Weights of a small GPT-style language model, trained from scratch on English Wikipedia.
Size: 10 layers, width 224, 7 heads of 32, MLP 896 tanh GELU, 6.57M parameters.
Architecture: LayerNorm before each block, learned positions, biases, tied embeddings.
Each number is 128 + 32 x the weight over its row's rms, rounded and kept within 0 to 255. Layers, rows and columns count from 0. Numbers have three digits each. The size before them is the row's rms in percent of the matrix's.

# up: layer 6 MLP up, 896x224, rms 0.237, rows 343-402, columns 0-111
# down: layer 6 MLP down (transposed), 896x224, rms 0.249, rows 343-402, columns 0-111
up343 097:097091129059116199093148168134143201200124101191170165168161073121156111112111075172166132102136156143111059122172180117103102172119131095091138092115215167140139178109077150112143126132182095160105152152090039151078139108131152139061155115141087120113105181087114132088113112124110099155086160095120103161129144125144172110134152088139
down343 096:106153129130144130148135163121093074204069120111095177089173136130114087168105131157134094080145098113084177138094100136060128138095167066115123111204139170170115191133108121112125195124128096169166077051064161154126097157147136128115096168099138080085114143136128110102167178127073114085143127111148092123151156117126106195075151134143
up344 095:180105172119150169164159068142071145115119158112155180163136081089138108077130080109055150109132131169161107086138158158157123095162160076162123107144131102148100114132117122137136095177113177167108101132175116144159065188090110092153175158151113122170117166125153145139193143135109065140127154088151110116126151135130088095245083153178
down344 095:109160116105143081078148162142115130125163057166114044158124150136142151179097139139089136106131174092097142170193088096155113105111138151126134195143133231057163095122121126170112110113146116127112088177116140108149180111137101086166158109123166123137135149126145086048109106149115179106132089143174111099132111101157158142149160128082
up345 100:118077135150163074107052134142137101141166120222090116105106096142064129123134146157124159179135128140130081199136084142141117133131153106119138146080072095166123190128123126192133157176111071116099115149134158102151167129123092151119111181110142137113117098142155110104182041113078128157071146092179111135088129110129123084098141080160
down345 100:139136127089126150118083136109122085113138099118152130163133170119129124111215068130120087125144100135146123177091069114096137140133166174150134126119178163187092101156126127168062073095099154111096144127117178088157120124089114088060109134164145134135110209183160157078057100149101163099194145121175170140143127144141129120113127127131
up346 096:171182171098090100092166174156158113104116133165145115141171129106130116124130092106083136144161113129112145112104152155118169126151059122178125099107136114132132131075081105108081144171114105151135098153130096135073169090174161176136125126097201208106140112066073148123087083146163164129153156188158158142138174092137059101150090130113
down346 095:108145161166136134086106106099150108072106100164156127127117147182126133064154130112127119105123201160111158200191142133126106119155145138158155051116087166130083083154081110125119107090071095156109172173169126152150149119073088133155117142113173120129125131132124080115169192122150074075100111101172193160137083103170102164178106114158
up347 097:173110146137147156128184153152124101174113163175107099132185130113118063145085119167127108149095112153155141155117095107142106125164107144114146190120158100081188112118106105151114087038138118183162138128130115137119134163127063078117019159119150133129106127127108154165145140151107153096105101169184117142127129119157134107168144124178
down347 105:136186160151120164124183101134104128091125175105115148146131134085098170152208155161115108079160164099144196130112138115181147149128123091123125160134052110116123064123124193129126121205128145181111120185169098101165113119166097143120081082161182156094131196182155063105143142156120130105144104173113104072119125141112139129127121135077
up348 093:162191108105176100117149143202193134101103082158106167124099166120142164117098184144147167092113137129072129146167159107110093134168082178150143144099150150147147079116152075142101114110162089147161091036159105136176124119160120138086107150140153066125112088116121151101149153096131143126045173079154158108087190153080140190155120143130
down348 094:117132158130131112130099201156123127077116141125023164135134121081166124179204093105113132119145097094084148146163176101157160133073177144134136134177103123132145180113115150100118135134114142170106162112092175109133125115120130133082154096114097118149077109156142147110183109157126133120112190122173110157110140100108149098133140070131
up349 110:157152068074149159180141135121182139119102151162177140098095124086151125149158147138138117128076106144107174136112102144115154037134065097180125122116110128136113166125098119094165072118134136076101099079097196104144177097114082092125179208093137144096120110133151081115112150099134134066123141094118151092157142172131155079160101083135
down349 100:147130073104114172123134152105143153127173118127132149088141129191162125189151110152121132148099098150143165124160145138131106070165105155135127175144095075150135119134128106098127113121163160093122171128175103119219125132051129089109141166130186193115095096107137193141117136085132154146103113105155137142172068142188103149100130176117
up350 104:087145087174184110123164166104122092091136139162079101151135071174114114128113123112194165097158112157158156117086152108080173090167156085086123104143124140091149156149098136214107068145097188140133187107082168159174130139126142123079100100102165097144146127124083140140067104120085130158156127153159177152130088092084113137171124133141
down350 095:110084122152130123119128152061095102134096210135145091116178120055127113192133128083136124136177122177180152125143099116169104128172146116146170075112130131095156050092126125105141109110121081163187145178074191199164136089153081095090122104070086116109075083146106142127073152148113119158126178111175152147104137122177097213135121122081
up351 096:110128101113195135107103171173088166198150121147115161137118080076141179177088131140187128084110136103147138154103130097122108092137155087145153104132147090095187098101096122127125229130094070124132117173141091033106151089089126157080088086175077182118087161102192124105171122144157099171130110119095139105135169103149131152152123193132
down351 105:104217139133140124128139133094081138120074137125142111148166145157100143125131030136129107100096103163107130148157163154123158116109171130128172164128159116139130128152102143119128117174123124114094083084098171063126138141123142098114173186129190063091110125077149174132061138206125115188120111085107093146180139162158148111167181086184
up352 096:135131074173124077050146092144098093139119142174068134100098085114192103087156090126077149147063169137146149105069130120107074104161155117157098115153178173160176168120163126153119152159144197113154111141089150150101138131146154119081132117149071211134166143125042110102162137067069211065098110127109126105105126095105132090134120090107
down352 095:110115112111124158072087096118109170117100145107182218187114167131203161128119106134181083126150087129139152087167162122140123153134098115111164128155108168101128123126146147140170126073109119146141151122126135121079097189095157157137140069158125146167080157085168140106117155143111114114213156075084098110144094150162142092127206168183
up353 097:115174167113161128131158152077091108181106100168104132099101124195201158122115171109152171109104083071165132124134131139115131180117197099122114169124119096092139154135152125103117153141086113105126145147120117117108158112075140178112144148049106080141085151159178146121100154097077115149100105118131076079061115175131129116134086111119
down353 098:091100105137081147113145119136189174070139157161172104102143082171164119175167164123159180104126172112096123133122130134139152145168199092055163087075159109092078111188131132088124124211101132146151130088135169180129110174120103129134124113125155183139121134093127098183151102159103143177155155115090118163086165093155115144187118130131
up354 103:171167124064081151147166137076196117156106080118142121151126093112136161143097151149124099126199123168103106122094086141094157141114140082139139147092131135118137187093156081112141180128145122166126135072113154161164148121191074157155117163133109080096127107171142149073141151115135140175142142179146153131077122097105103097094163146080
down354 101:111192122073225136140136155135118114195117165106157107189155118201122138168101072076138124116173148114160124146110113137128153107127101092106086116179063113130113105139109160113091100107135118128166065132136180194141139192181156086110121124146130174102091118102135086112121149148072111147103091163180149054129155107144091150080098116110
up355 105:089157097117093089130124160140211063144133130171178173102163135151161129125086161137124150099148083164154145093064175156119147161081113115112085115058092153131087118127127112152124106124132134088122182101150136101137084114118154143087160182102157122150095081142092076130124159157162104095076082137136109117106175104137110080107144104068
down355 103:101130149091079128111099116140193170185156193157137116165090138139173132115106126105108131100145066126180100127126129128061190149137082121149162119107115146084092130093176125096199174133143122150139117077137120090113146152115095155110128165211122148139159123129132070187082067058144169169106130180190149137122092137087154174135067115111
up356 089:169199158158208173118101122115129102160125161168123101129094137073167127089091065192105140136106150186093085101188095130119157116157140163125167116151165129118143156063151122173122135130149096118058115102145111126140092126101170116106075125181073048127110137141125100154138089123145135098167100087118092114104164181136091112123138070163
down356 090:120154172105136100125147064092169120145155162140152188110115116119188123100156176108067102084131127101139104077088121152150144110145138134096111159118156146137113142182148158128151144132111190131123147136134138151128103147187121167114133114109104124081153153139127086131077152133133105142126149142115173092118092140127124107144132131164
up357 095:148086183169123162139140083142096154112123152118136125129099126167162108110129186147090165119153141142122127139123160126101134147165113132191154141179085151137116138149141094126195108113114123123191170078092073126104208080163149146135123125151116106173069113095093102133107177090135118181177146154173156086112168159170156132170119157082
down357 098:137109141163100162123128062099205107077124107097083173144155159101111191134118103121174140101148097080205085140113125144128145141120144122111201177125125071091101097153116153120100124086126132118121160116124121151161105131102103139135141192139168143137165126155071166074192093126175096091136100111081109158116162127177152050095110163136
up358 109:134122111088159104087168103113132100113048038103122122215142098092160125166137157111137151103151093065089136153120123161103111098129039113123150131091114103082141109078100138125142193163119155152127151162144126101126130141133136132118123162107112148109133084102125102158156108099110065063103133083099125166105167084105106138184151188148
down358 117:132110139107099152103132153108147124160136152134121152093103147095118176179133168095132136122120107085209152153129143095078163157129097092129098088121148077068112147099095104112052138134132099085130145189143106155110149148134140166162103190092106140098132157139112133118132115153132081084041148149090118148155204118102176139112174123141
up359 099:101096153123086113121118169111183115118197139100162118089130155178107134128116117161210150081130159146128109126089160109112057141161099142171119125160073180178135146112217094149122159092128140114059156102166126121110160101100128151181118129164148138105159156082125113106152157095109139142156115120171150105132098148131120107098116148090
down359 093:166146109152171130093150137104134131078125112120136080137150082112077134154169153133163144141127141111130097122096120077189182133078138162126175177159084155130108104084151136162111114080126147139097141078069148135074131127123112164151139085138086083132150113125156139118165156171184189127141119073079110073158147121136093125092143131084
up360 095:148105181110115132197040131124114164118156122122127084147119201085115153084147142167125164126152146169141115097124148138159109152153094136084135164111110100090144149125194110165193137155133115137138081154140135136124123125122123153124101121124120184174138052114160088105095122189132123179101064154114118104133143185180113093110143120118
down360 084:183177153155117180116143150107107118109165142097126139130141069125103105170046069117126158102149045110082087160125179120133100069107148081149103157123123117135134106179097105208095157079093126102150133084136128093182084123128120160124151148133116115109092135130129126092127120069105124163150122105127125085068121125146127145177129127146
up361 101:160115104124134130114098126097118070182128102117090049185121104101118089130178106120110112128133156140169153128127156194110128158149142148121099162121119102182120183091121065158085117086135196175172076139130127182104116149156143144101080095136118144134136088110116107094117077122207108103109140135130160141048142103086113085142152124113
down361 099:133103092109127129099126156144148148092114144156125177155130124149122075105176154063090181120198091143064150148130179114088142118139050134110143168098153118170149133187139080151152133110129131113089114115184146111192142112141060092145155109133108128136127210100088133089104111137050121145153093090137106103128137169156142124076127125150
up362 110:087160139154098169128095179122170119122160097134156179144132118168108071141116131122136125126162150053110113091145113147107121095090080138196144149099099204154161193125119048160197142176205131131178083170169149152172104143132095150137075055113165143123126151146191133109157109084131184123167147118149135120126137122063161104091125134122
down362 108:104135159117097163112127172122126147150140159020112115149108148195113099146174182104112115152148119135147126114136069097080121135128109125121114228129114097137163135108116127130087128110199095142107156091105114173147161136151060154114173077125121180067080145092121106130133181149181133109101063142132102115110115189155154153099133104138
up363 093:107171112087109093165090164115153096133125085128163129083183071095133130138185127163126142103091174148055137120105201099125133054188079175131104091074125177155103123094147146068218194143114121121163136166087191115143147094087114064145081090108100162153129167115165126104135086109142137107122078084111160173143096141136104130123127087087
down363 100:101047112097131080092137070073102113114164135114122212135114146104087112127065136160204151109140100176159137095093116148174115170087134156160112097175140126148175087150122115130101148141155133159109155108117125117094134140164157107138132145170104169129136090140111118096153202171138081124169157108184166102088166115096123115107167140142
up364 101:089125147144126103107133151082160108125121136191109149115109099160149125105097096153139049121085140156090081073156156166116125115145175191104175112060106185124182188100083147147131131109134110117110059077162149142122150147139180107092149203166131146108101129169137066103145072117097101123136157152087064178117150145088077147109172080116
down364 098:132111135101151120135053104172189107049139132092125130124092113096106114087080154142138157172106093090144170165069096108172100133187135147202153145189086147144180130146194097136120165177145051156119181102156121130104127145114138123114123089139134166121112091156129130167099148143161107102084189052124131168083135131127154110131144155129
up365 100:088115111128148154093150138146179049078114155227070151098102130087083127099139132111121158117075131183159153091128161179076129134145100119156187163106142112155089103141161113112131071134104075183076141121181096166082125093177129081162139105142125128078134177132136085132154142115157142106197105175140126149130127142163138086174138120131
down365 098:146174170129109169110066106092154160124079123110123165092108142111128160142117175100156157150099121182085112118112104142195154146188169122093163159206101119107139108150104125085078113114085105117100126141130130103155144083090174134117076116157131168116115152132109123164145158118148136128104124122119134160111076108102136172114160113137
up366 104:101148133100193085160149128132120054118074137144144118089136161109117114151076097134141135097159108135132061128127115130154115093129162142182113150205126076152102149064117173113146109135121152144142178090119155063163082131156208132110074130171128130116077142125086131091078119146138148120150130192137087110117144196095097106066126113125
down366 108:151137119125092125145144075177157168046127098141115147088185092121131175111137145156138138088093100126136166149132146174153089168080162141095201103071168136141121144090109074132137087130085154175104129165137128167117124159106088112173099115113114101165147125155123066159118127135180137109065087121128102108120128125130109113094098168191
up367 101:058179178133041109122175165090119113092072116145133118104036162143134153121166138158174146168105143129167129134141125167145145149143125144155128117127087136136128082155143093065135166205133136120119105140120083115173133127109112111113090122090154074160088163074170076181108167116034114096110163151120168198166211128147160069125128136160
down367 111:105130148115091180129155058152090133165082125159117134149109157094150106115140135121104186108118120126142141149121101099112084064192180083110058099110107136111059136107161122112116197141130128162106086195130099103138062159107100192117133125151149155142101170156150078117148125149150150101163117244143094147104165077127160111114185210139
up368 092:128140116095103107101095141086125119183100074154137110126163050139057137133109159218131144171171107124111080157120118152149188221176185149159166132146134158168165166084128162172077112134135152096149182054090103158081138140121150142079134124134157171108118104117159085079101089146087080134121121141175101133112103143104142138085159165105
down368 102:093148102141094122194152164168100140119175116139132149112130135093154200145122174087204106190063169165159165113165089138085142132127105126097140147154092092119164174070153070181185139154173113155158140109114129141181053156111083117126096062093098101121122095082160102143132122163162101128096102104099134124126100151151081140183112124122
up369 102:173079099152097128133122140125092083150103104096140142161084076125159136116097116161146082113164141075115133121141122125096139129144063134129097094087066113161135136105077087123147119113092166166175167178114103164138140132101101168095147120117154117121076104127160095140143173094138143092162167067127161149108187193134068127122112152066
down369 102:103134086175107132089117149143144093141125117112168186105187144148091134141124104150195133147129098194173095141105133137160201152104118104153104062076153106161154109165091124126112109071131109147138159122165137141155117177084136149105153087031036164124134171159142151194102134074113140157156107070099138160134146119146144155170153159123
up370 106:149108163137095165123158140161130115101093095117154074068154156145097122135145097146147134112133106149195154160111141145083162086175134101113166221082175185174089122078126125107113177161178147087118179122159119145133156160158137070135115137115117063143128130108141142167146075113120131150110143095126116128122132105176114116207202158121
down370 108:104140154139117175163139125123137126126123098051075105143136176155105146139152161129106159103095166142153131173176114105102157146106164100078142118104163129138089146137217174176105148113142137109154086151134130126115100146114085109151128142084176167144090172122157159121186132122149114115206071143178186152088156182088133148100183157144
up371 102:147109085134120147162140070087192125086109125164200171177124149126165126147088154103151156159154168165127126105148170124102080106165194098100069151167124170118100095154153130080094106189103147102143145120082109155129138140118119194143105126109107145115101123102152104161152145132116145149093147142076063188093107121120144120147164142156
down371 098:114093162137188131144134146142125101163162174057122126071156139146076116129177143137096185119071127074092118122086127180103103149083132109129101130159146174096117178177148148145157151108097157140107122150133100134141198115147062093210187128078129098089167117068122135145127076087139116127104129168084054102119090123149130166144075113104
up372 099:128114173136170115161088109094096170169134133093145112028112174149129125093197117103110135125250083149121157092170143100183113133081165123100157101106109150088114133106068176123096148151088098127170125129123121179097107121092148107116086172141119139100152166153136116102093114113091093190126142139115188088067119102137092133143116123145
down372 094:104138117064141075144160154087121098065124091095093109188070108157157111116140194116169130059132100137145161138119146118100076123154127216107074172129084122125073102119129099100110094125131087117147131139109179132104167105174162131136148160060146140122159083135160130110172177076102136078134185156124129138144119166124160120131144162140
up373 095:115137116127147118192116125113125183144098140089039103180120096125092160142119166075143091142138097140137076162103130096149160138127120140157105151049208096040161114143129129177139149133151116075113138144131130166119105091091067157160091134117125150114104155187143100189093095129158111138153144100089139124167097143102168152109148137089
down373 094:135053178150085169134098114083102116186121125139161110163200154117112091178132125096107150076140134127166133132112113113075133104124100139167105170132118129119118104098144147169120161148093136158109135168160182174062143192168182202123054105158121145072149144109136190145134130149181139158163132185146099076170123069109119126195131141117
up374 107:100164147164142122087135158180074122076074085107127142110100144124131086164169166125117092123187129131131130151131134122064140145145103137136164133134124076085106118054127080126111112083130151132153115108135167081085146135143088109136109152184066098121152131108059172094161125116146149100120145157096154148106139093078205123109139112105
down374 102:172113152161109085121124152120156092140063136164134090125168134081145139100149128123119180111119099119001067140114105142127085116168173136156173165121127113132138117086150096163101136174122143087140183139125125139159193122140130175084131063114044139065119147140080190111097136114121133086165168150125089206154086145148085190116105125130
up375 102:171155101085156134088098112103144141137157167143181173145121047138138115093089139137094126114131160151124127188096175131148076086121101135132103169126072106085080158096127146168121052114156129139102167115116113118156169139115124098103152118084159168134079148085083167135102075143119115112056107091150117196103094085117105119149167130106
down375 111:091088073094151147167152122078138145164137150127113161115140160093136164105109125113099102097130149096155192137143115061125105158081131137165118151109101128101153101142132111105082150142128127092150138133213170080102127090164065142186184152107083101130125170197102110110157234092218109129115081090131118149116096054140075091132203104141
up376 096:139123200075147147179143154097097093146113163144096168105087107142165100127128096124121176101166118134200139180115121091113121127133120139156126117148130099150077126139121057127161109086166090135077171171156131145076079156145223145133087133103144107072123109139103128145172138113148140212082135133085145129168149169214110075119089126095
down376 094:031057136146140123109156164114113117178151176117208090122163097129152180084173158099180110123110101106067120111175091140172171148150140119150126137085107139167183119072155124118174107250107112096114135163184168141108131108107132172083124145158127128110147118173145164129147124166153154094121108107111166161123074143123166079103178126117
up377 097:064097141108135132175088150182104077120164130159148187110173191096101105177154187150153131109074141140144087091107187198157106099130137136126086137085147119098097129152115112091134159151208103145139139154105116142181163116124195104061104124161165063142101104080193138089121099131088146126111164102093121150138152108098146128149106093182
down377 099:110197089145130120068115164167199151150109129077100120121156197068084114093116134102110078101167134137155132093153157128142122094112117067115134162187089097100153154123132114240106140161196127172158089119104093098155173106071063082171159126140113165094136162114188106154135101126168141141111111136139107115093132090138105113137142135154
up378 100:099162107068110073085113111132133118150131153175160159137099150101125120046150075128087087092134104188206165166124145141160174128106116170059085150096090097137117090137176169121105173107163124078136130095118141142145191159106137157088125149142093137096167064115112129147183116153144138089081121145159172184120075103118057101082162184116
down378 094:145142094045147188111182093151165151077105150083148066079181070154160154145100104116123105153126156089117121139135167131124140129164148152140094146117161191112098178131112149114086080164115149099088148133127101115149104116173112166133158160115097137140141103174141105124087103109152103145170114114129116067072126133168122166127109124142
up379 102:169100116145174142098083127152061162168133095135139130082095133129171100126086110127096148066074153173164127140121145096125156123154125148163114103088129100169102128128142088111160113183151153137124166121054122169099111089110189083101167183191145174116160171138153144143151202131120095115165115097136093070097119142132081068126136163134
down379 107:118087146132139128114108153084149134143150184141143101196125049178166152155159095095153110091171084072156153102155083152143093098088155103135122181147143171085043163176115163161127171175049099168169125148106131082138148108122128116135121148119097045133093105109119115123134136127165128168103118130147108100119099136175115171157048111138
up380 107:120114108086159193136153132092186083086125112123185128093128100082141084110117057097122123123141163146047166135131118166117126065090062124092182198079112179156078179135100127101096080133092103092165163141153160172155109136156131100130181175174132123135140098129122129137154075170149173131130110156134105171110133178148133100142155095073
down380 110:057166121117081123134125151116126095143143128127109141058165156090118078097100159035143098128144124113120146139125114097157099105157094105159080074087165182047118149191129048123105100102119103140089093170132173131128182242195110140166128085122165171170089130125078090107071158160138133119158112130060120069169076115107127103158145079089
up381 096:150114136110177127161097154150181141132059128173101150132131124084089118147127069180094049082111118091073119100137124141107149102125196139124090159109154080084164063073146079172136136173148161123068164113040130143093092096146174198120123099136115124075080155128175094090107155048120119157175088102128054112128161156114093140154153164119
down381 099:108138077115088135132148063162093136087102168132165163190101096107204153090106149167158180195102117121139099120121100088054186180111106091139154120087152164145159187129092119133150131093150156101150124152172145125083135084123173107135111124118135145166127155117102145145049063068126158080153091110155106115125120178191150123127127101098
up382 100:099118117120166137166119131126180089089103191122170164107097152131132155153148130132129127174102157163082119099126096141153134108127150173108121093137125102139112154178118117105176093149121095159114129094135176201084133076082172103100119168098111130120124085085124132124118094125092173112224112124104162063140145124180128137095166168128
down382 110:150133091144133135148150129165109094139076097089108142109098150128060143105123158179123145106147172055133116123135162118137159158138171091099173174204091148136132110139161115150212125117134193102134178117096184137130133123150146129139153133130162116074133164135192116213104094185145145079137154128161149119153156089109174156084136131168
up383 101:114139150123086132108128103093109089133160164151076139126154122119077120151111107112107151126034140115089055130097126130140128099193077187105103129161137108142071050118151112060128147122115181156095160113175100112152080138121142134103153101110107140157072119108118109118096100126124127099092160124068141124139132089094185162126171096073
down383 105:131144099078118173077111118105141128091113156091130121145182101165119146118154134175071156098145159171104069168148092089119144119123118138192108120163123116146182184087145149123107142117073148160113051150127154074154118193157121070094100147172168126122134149117112171137195110182183082181141069137147061148100114134144140115065149058130
up384 095:099121125091129051103112177058120113103106131077086115137063182109113125128075104061190178144118132103125076133128125154135125116127141131042182174165117170159129075127113153125157126090120163124104183070144143094110103120159136217125079121162097120075158136170143127155125173153136077174133152131156082119122099068171176103186183118114
down384 093:154181108150130164066157160106109064169098161198088202170148191190133160138118090110152129159092114100149063080156086202160172107144155130109107131109071080092147105133074112072138155125067123219149137111142094175154138151116074090095137077124089122108140130145091127124119132084073158149100137087125126104173128106140159120093075112153
up385 100:146160120165167137070123142128154174053151086102136097088146132133133190125068109151128121125170138098140149134104055188141087105105137145107147134118119171122159173135058117125128136085153161111127108103157114098122132099105147141096108097087130133102107152144100111126111069124137149141112174139140128185156195149171148174173115117163
down385 099:087133120149121106118166130127151160137156113161115080093217080085076104123146161100143091105181137172127135165119138099132141102127134152093185113156123124047143151076088123102151143129146085120155117048086117152086137176132155111156170154119135179172131104147154117091147116093128192133083090140105130133059146126103146154176115145120
up386 088:109112098147145113164109129129128121111146156189110119129117083084154099120111123129125103133146162141198115091146145089143131128121153110143124094079197124136133137116163087130140092172095167097063113117113084114024112125106131126084152127127177126103113138162130100158073137120123086157093049123107148140120144170100133094079151183176
down386 101:100173176104138176130142194113094126133099128125113103137104115152119115178040147184097141083077089107089128119180116097141125186146129177064144191125152136125100117157130177149112166122159060168152187176130111138151141117137081083139126108129127169172106117108165130110141160140077152133121110189129095152168102163124107164162099151090
up387 098:100105035155113126124114127034141130128119073148137111060120105137183067092129160137141101104144149087142097115215122150150180125118134129166103105144140193115125144106121062096124134175121090204184137126127150153152122144144174119121098117148146171144057131120131167087124069160074143114086128169114156095157157116122097080127152095172
down387 111:157135155091160151128125135136118169128112139125138180107137058149132171140099069128160128108163130149094113102099101130123186194130187113137102101067094139172169160140153118143179143137176098149131125122094094117147135192163184132131144133148135121122145085147070129144125118054139125152073124109092087105082106153135178084129186099139
up388 102:103116086145134084149137189185168114143093061191100109133112129150087079108098168164107124095127125114113100147117121162136076147153140060106156155092163137091092131107151162146134123087148175169119149156152147182167132146136129199049172118060133129110094175078117100148143086174149134075167098136123222144145143158078153110110131148096
down388 110:138143149128147133152122153162061173175111116125149154138090172133084174131125124101160149111125106134127091095055117114082168181130158119095169083100087092160106065143119107100131124100168122110144147200118116153131097114146153096104115232147154158159169206098142129101148123174147195152152082151153108079210137099091113172095080118153
up389 096:105109180161165220113142157143149141103158069132128110113149130106186133135100105119169156090132161159129112102083115147166112130172093066151130225132054098119137143058141147222145128084107134148164154158153137104119090160080134100114117162097120150169121129124166122136131074122139129103152123152148172156133105106116124078128109092142
down389 091:120118147095156195049120099141154071152116119131154176157153146115119161077159136120129174173149130108153102162128132172113050074074116143158078108192141163118203116149143135066166121123119176092141166168093094102174188117095095135150179086173140119123132138129135125119091153162146115148135165109215083126161136148131132167132172147120
up390 102:179140136139163150141127144119157113108072149139094108080148128131086141103068124104140117130102156115160170063133106196140153117119149160126106113117164149137206139177092177070120174127103049209151113140146100171168145136117128174153148137160122099117119098093142067102149095114172145117116078063101190107155108093109141136102173158193
down390 107:153125097135130148133112128112139178090123170090129183152090167051106101163110143162177055110091109158085081104118116070071082102167099094119104067126142083143106167111122121137141116149132128153130119169164160128116110168096135082140169108070143138121153143098080124133094135123053100125160123229127123138091198134097161094155128154144
up391 093:073095081084165172111135142159165104072152131155221132111090101114121085204120167165121091131142158132167175130164096090124116104134142129147117118080138095127128077115154137176093161132117132103145131116170124104142109095100107160099072097129172141147151113131149144120107134047132129092111175148168097098079122071183149120148156120159
down391 089:139075160093095071135171148116093166104096115110126129205157123135155136084137076153200119114105115149126128132106133147109148109059191125140105125200189111081124145102123087124099146175093140143174038149109114122143181160113163163121147131122124178066152140091149142149172113122112100102098108118111204127143113123187126095107189124089
up392 096:097100137073111098104141113107107101117139156135107187124105192131112083087076115126142129153089182130082117066115125117139092182113153142107133157175127148080166203101158111158152103153153115085116125110172126184110089134142151136140200132138129118125111173127081127149140148103118188138119165102096170130151084090092176082160164049126
down392 108:127123150126104134089173147098094170182107075135124134134179132193094137089151197087095139109170138105183162159091122151087166108153115104107088134142197178154116145130107092070102157058128146082100059112168076114111136159149153165163165100108135120115141117115202185157120175112094104145121103135157131099124091117124082090130082196170
up393 106:131188114191121159120164143115111120158155110153155192088076116135082154078091171099116107170164135104083125166169085151114076175146127145126129155126142130179134144159078139157115131121189165188178155114110090145129090173158114138122087166164093134135153081144167105161103122140152151169159112129182164077125138129112069095100119148144
down393 106:065159142125157165115163152116133095169123170107051101100105095162154150139114113125115165100133102109146135124140177185103133117107106146163088156117133172167112171134087139110111207127170198132102113173096123119153107130107133113118066169154095137123106141141148145135080081090152119048124106174024155115116074124190125089087170145095
up394 098:158139092129109134142099200117160108148145034135135140181169160173158141135096093103165165125134127132122123140120118140169121113117138104157052168120121084094141067141091175149157121157133154144164157110134106170077059086141097124183180103169160101093094153099126087134153114129076100104084139087128135171119150138142090192159110124135
down394 101:168158127092175152176090100143079165180049166134134144114146110133108200125125107157145085148138124160123110110141143117109111121111132205134122111093120127137196130159153091127129125148101141127061142138141072129088069138115117117112081134101152094114151141110169191128160096107109129134174139053128102130048101136139144107107129149135
up395 105:109113112131192105101177045049202124052138170093168069148157029107126078110110123088064117124098106127133138075101124154196169153121160197125162148110095153188140100090145126135133150139082123170168103107153197115099138112099149116118144132123160147116150130102115128135146094168174075106093088087166135127092087120130105132112126112117
down395 102:081153186126094135105181180142065127110123111091145127122066116076117145131184104129109168176059175084143079142100140106114144134120135123129112128099131137145171097031192125129168181167208163171135144073118139120140162152128143114093117080078109212094129141163082147111134097135118138119131153191158088179107098152139113114119152120092
up396 114:092178153173098107112136159112096104161115078120175090107145102054055123135146144112151150077164139170147134137120105065106153117130102142065079129133159102129169160118183082126175117185132131083094140155139152118149120115119107134144143128191121092138125152169149145149159142094132138098136168137139152173098096065034064123143155109105
down396 107:172121104155164141122131139178101172103128075067192121069101081129084107140100160145189094174102156120110142145095136137151085133154047131134163114103108128098143154062072094072174161176072126096185114163146131081147127125161139135153125102192146140154159157145130052126168157087117165158147142111092146106165155150085160138151087181135
up397 094:195171110045108115116158129095057082135162095123169119132140146105137142115176210060191160105151050145176143132088146198107165099105078106091126082170144123144108119086138090126118126107199137065132114126119164143155178130164119112158178188122136092178177111154183112142032074060076103072128129150103134174121154120116095185136148127171
down397 099:090169084118128078176115115135135111139112145161138087143116128118108143122124149131093150194063140159138143105100134090112134177096088165075132117093155147025143089169097148031190191127163112221135111125099183185090137107111140137109132169143154081129102129190126090089161161086119126106133163134119123148141132129133096122153141132087
up398 102:147156143125130095088118130120120116118129141117104115135106089133169166124150125158088181122103086119136111167071087165104188144110118181145188144065110136178096060139117142139075138155101118173065139069111110141183177222106117119111169151111116116207090149098155123156123113178127107116209136118132117150061171067129163076121194117136
down398 103:109098134124122202114164183191133158122097156131124129108173153132124088170106115150124122117069188079140121164126135132133171112135084151077091189160163126204088144159115149126073127143164109125146177091095072160165172080126194146181145157084131147093108089103082153147120151132154110110148151125128152085092141091129122132154109105102
up399 102:133207078090157121161102130133082172131148157085131127147120172147104120128099141079096072135130153151155174096125146181016165177157176158123171154135073185128099137107109109153129146157116151144131118068165138180112116097090115109168154117130138093095046108169099108110139118129124103108153127125075112119121189181118118073189081109163
down399 102:123085157127116069110212155157183162166128128199090177120118147143115101138209116156129140154114100207118132121138144103131136166083077094109058137152156088083119172119117131092118132118096156131129161155134103152169076083141156135090165127139089121131208175098149163115189118128128211128141161151163158176127131159131069151151148097129
up400 098:163113134072134072130125094157156131170149173081089162131110089133144081169083134132135144137083145175164156119116080176142065168082208143110101104093190090105130093111149119097175142071082143174142139096140048144118132122108130103092108100069133195133139182128118085109117108108137096131148122101141079092110139072079156083117073179161
down400 101:119144092087129122108126081103148124100120139103089104117075132131089219129077158123109143105119081071090129111149131134088140080127131142202142072103176106117136117110128171119116141124130093075132126133101122086099132126127121061164164174100115097128140154106179136155147122161096156116136150159117131126164153112158105154138105153128
up401 096:137106071155159124141089167132122152210124106128139174099053098123190183137118180100144114106139070128130129090025195172126143131104142128088116149157100112158095155183125125037155162113151110119120151127113131063105147145132097151136168122041152114188083116151134092090097135124063157126132094122164137158079122188134127147158098112149
down401 108:102114058150131142098136177128115089123108141114101062091138104104156073149163116137156104117151099120204129099148076082099140150102122066066113167163116183126136144064158136121096125101151125150089133123115115152094059109133105144172123127158138101091145132122128105109104142115097149163068075151130161094113156132145137113123169163149
up402 094:154132156144128118122185123088152112163139052166130113126139101142156136078147144129126162057133128120198112193137146138145116110168124105110116185136114124123135148158110137103151194112134129123148050163119120069131106122104208074166110100156147164170111164134178097110115152087105099131099191149080091107081109075121107127176173130140
down402 095:139132068130124137167069144114071136114119182130067116115095173066145162152097143092131080196089120149103136096131127158163142146124055145102162116149117082108141152140161112165079098131085131148104184081165171085100114169130092202118118136112097131088182131115138217105151131107146101183184101116149124162090146132127110134055113119121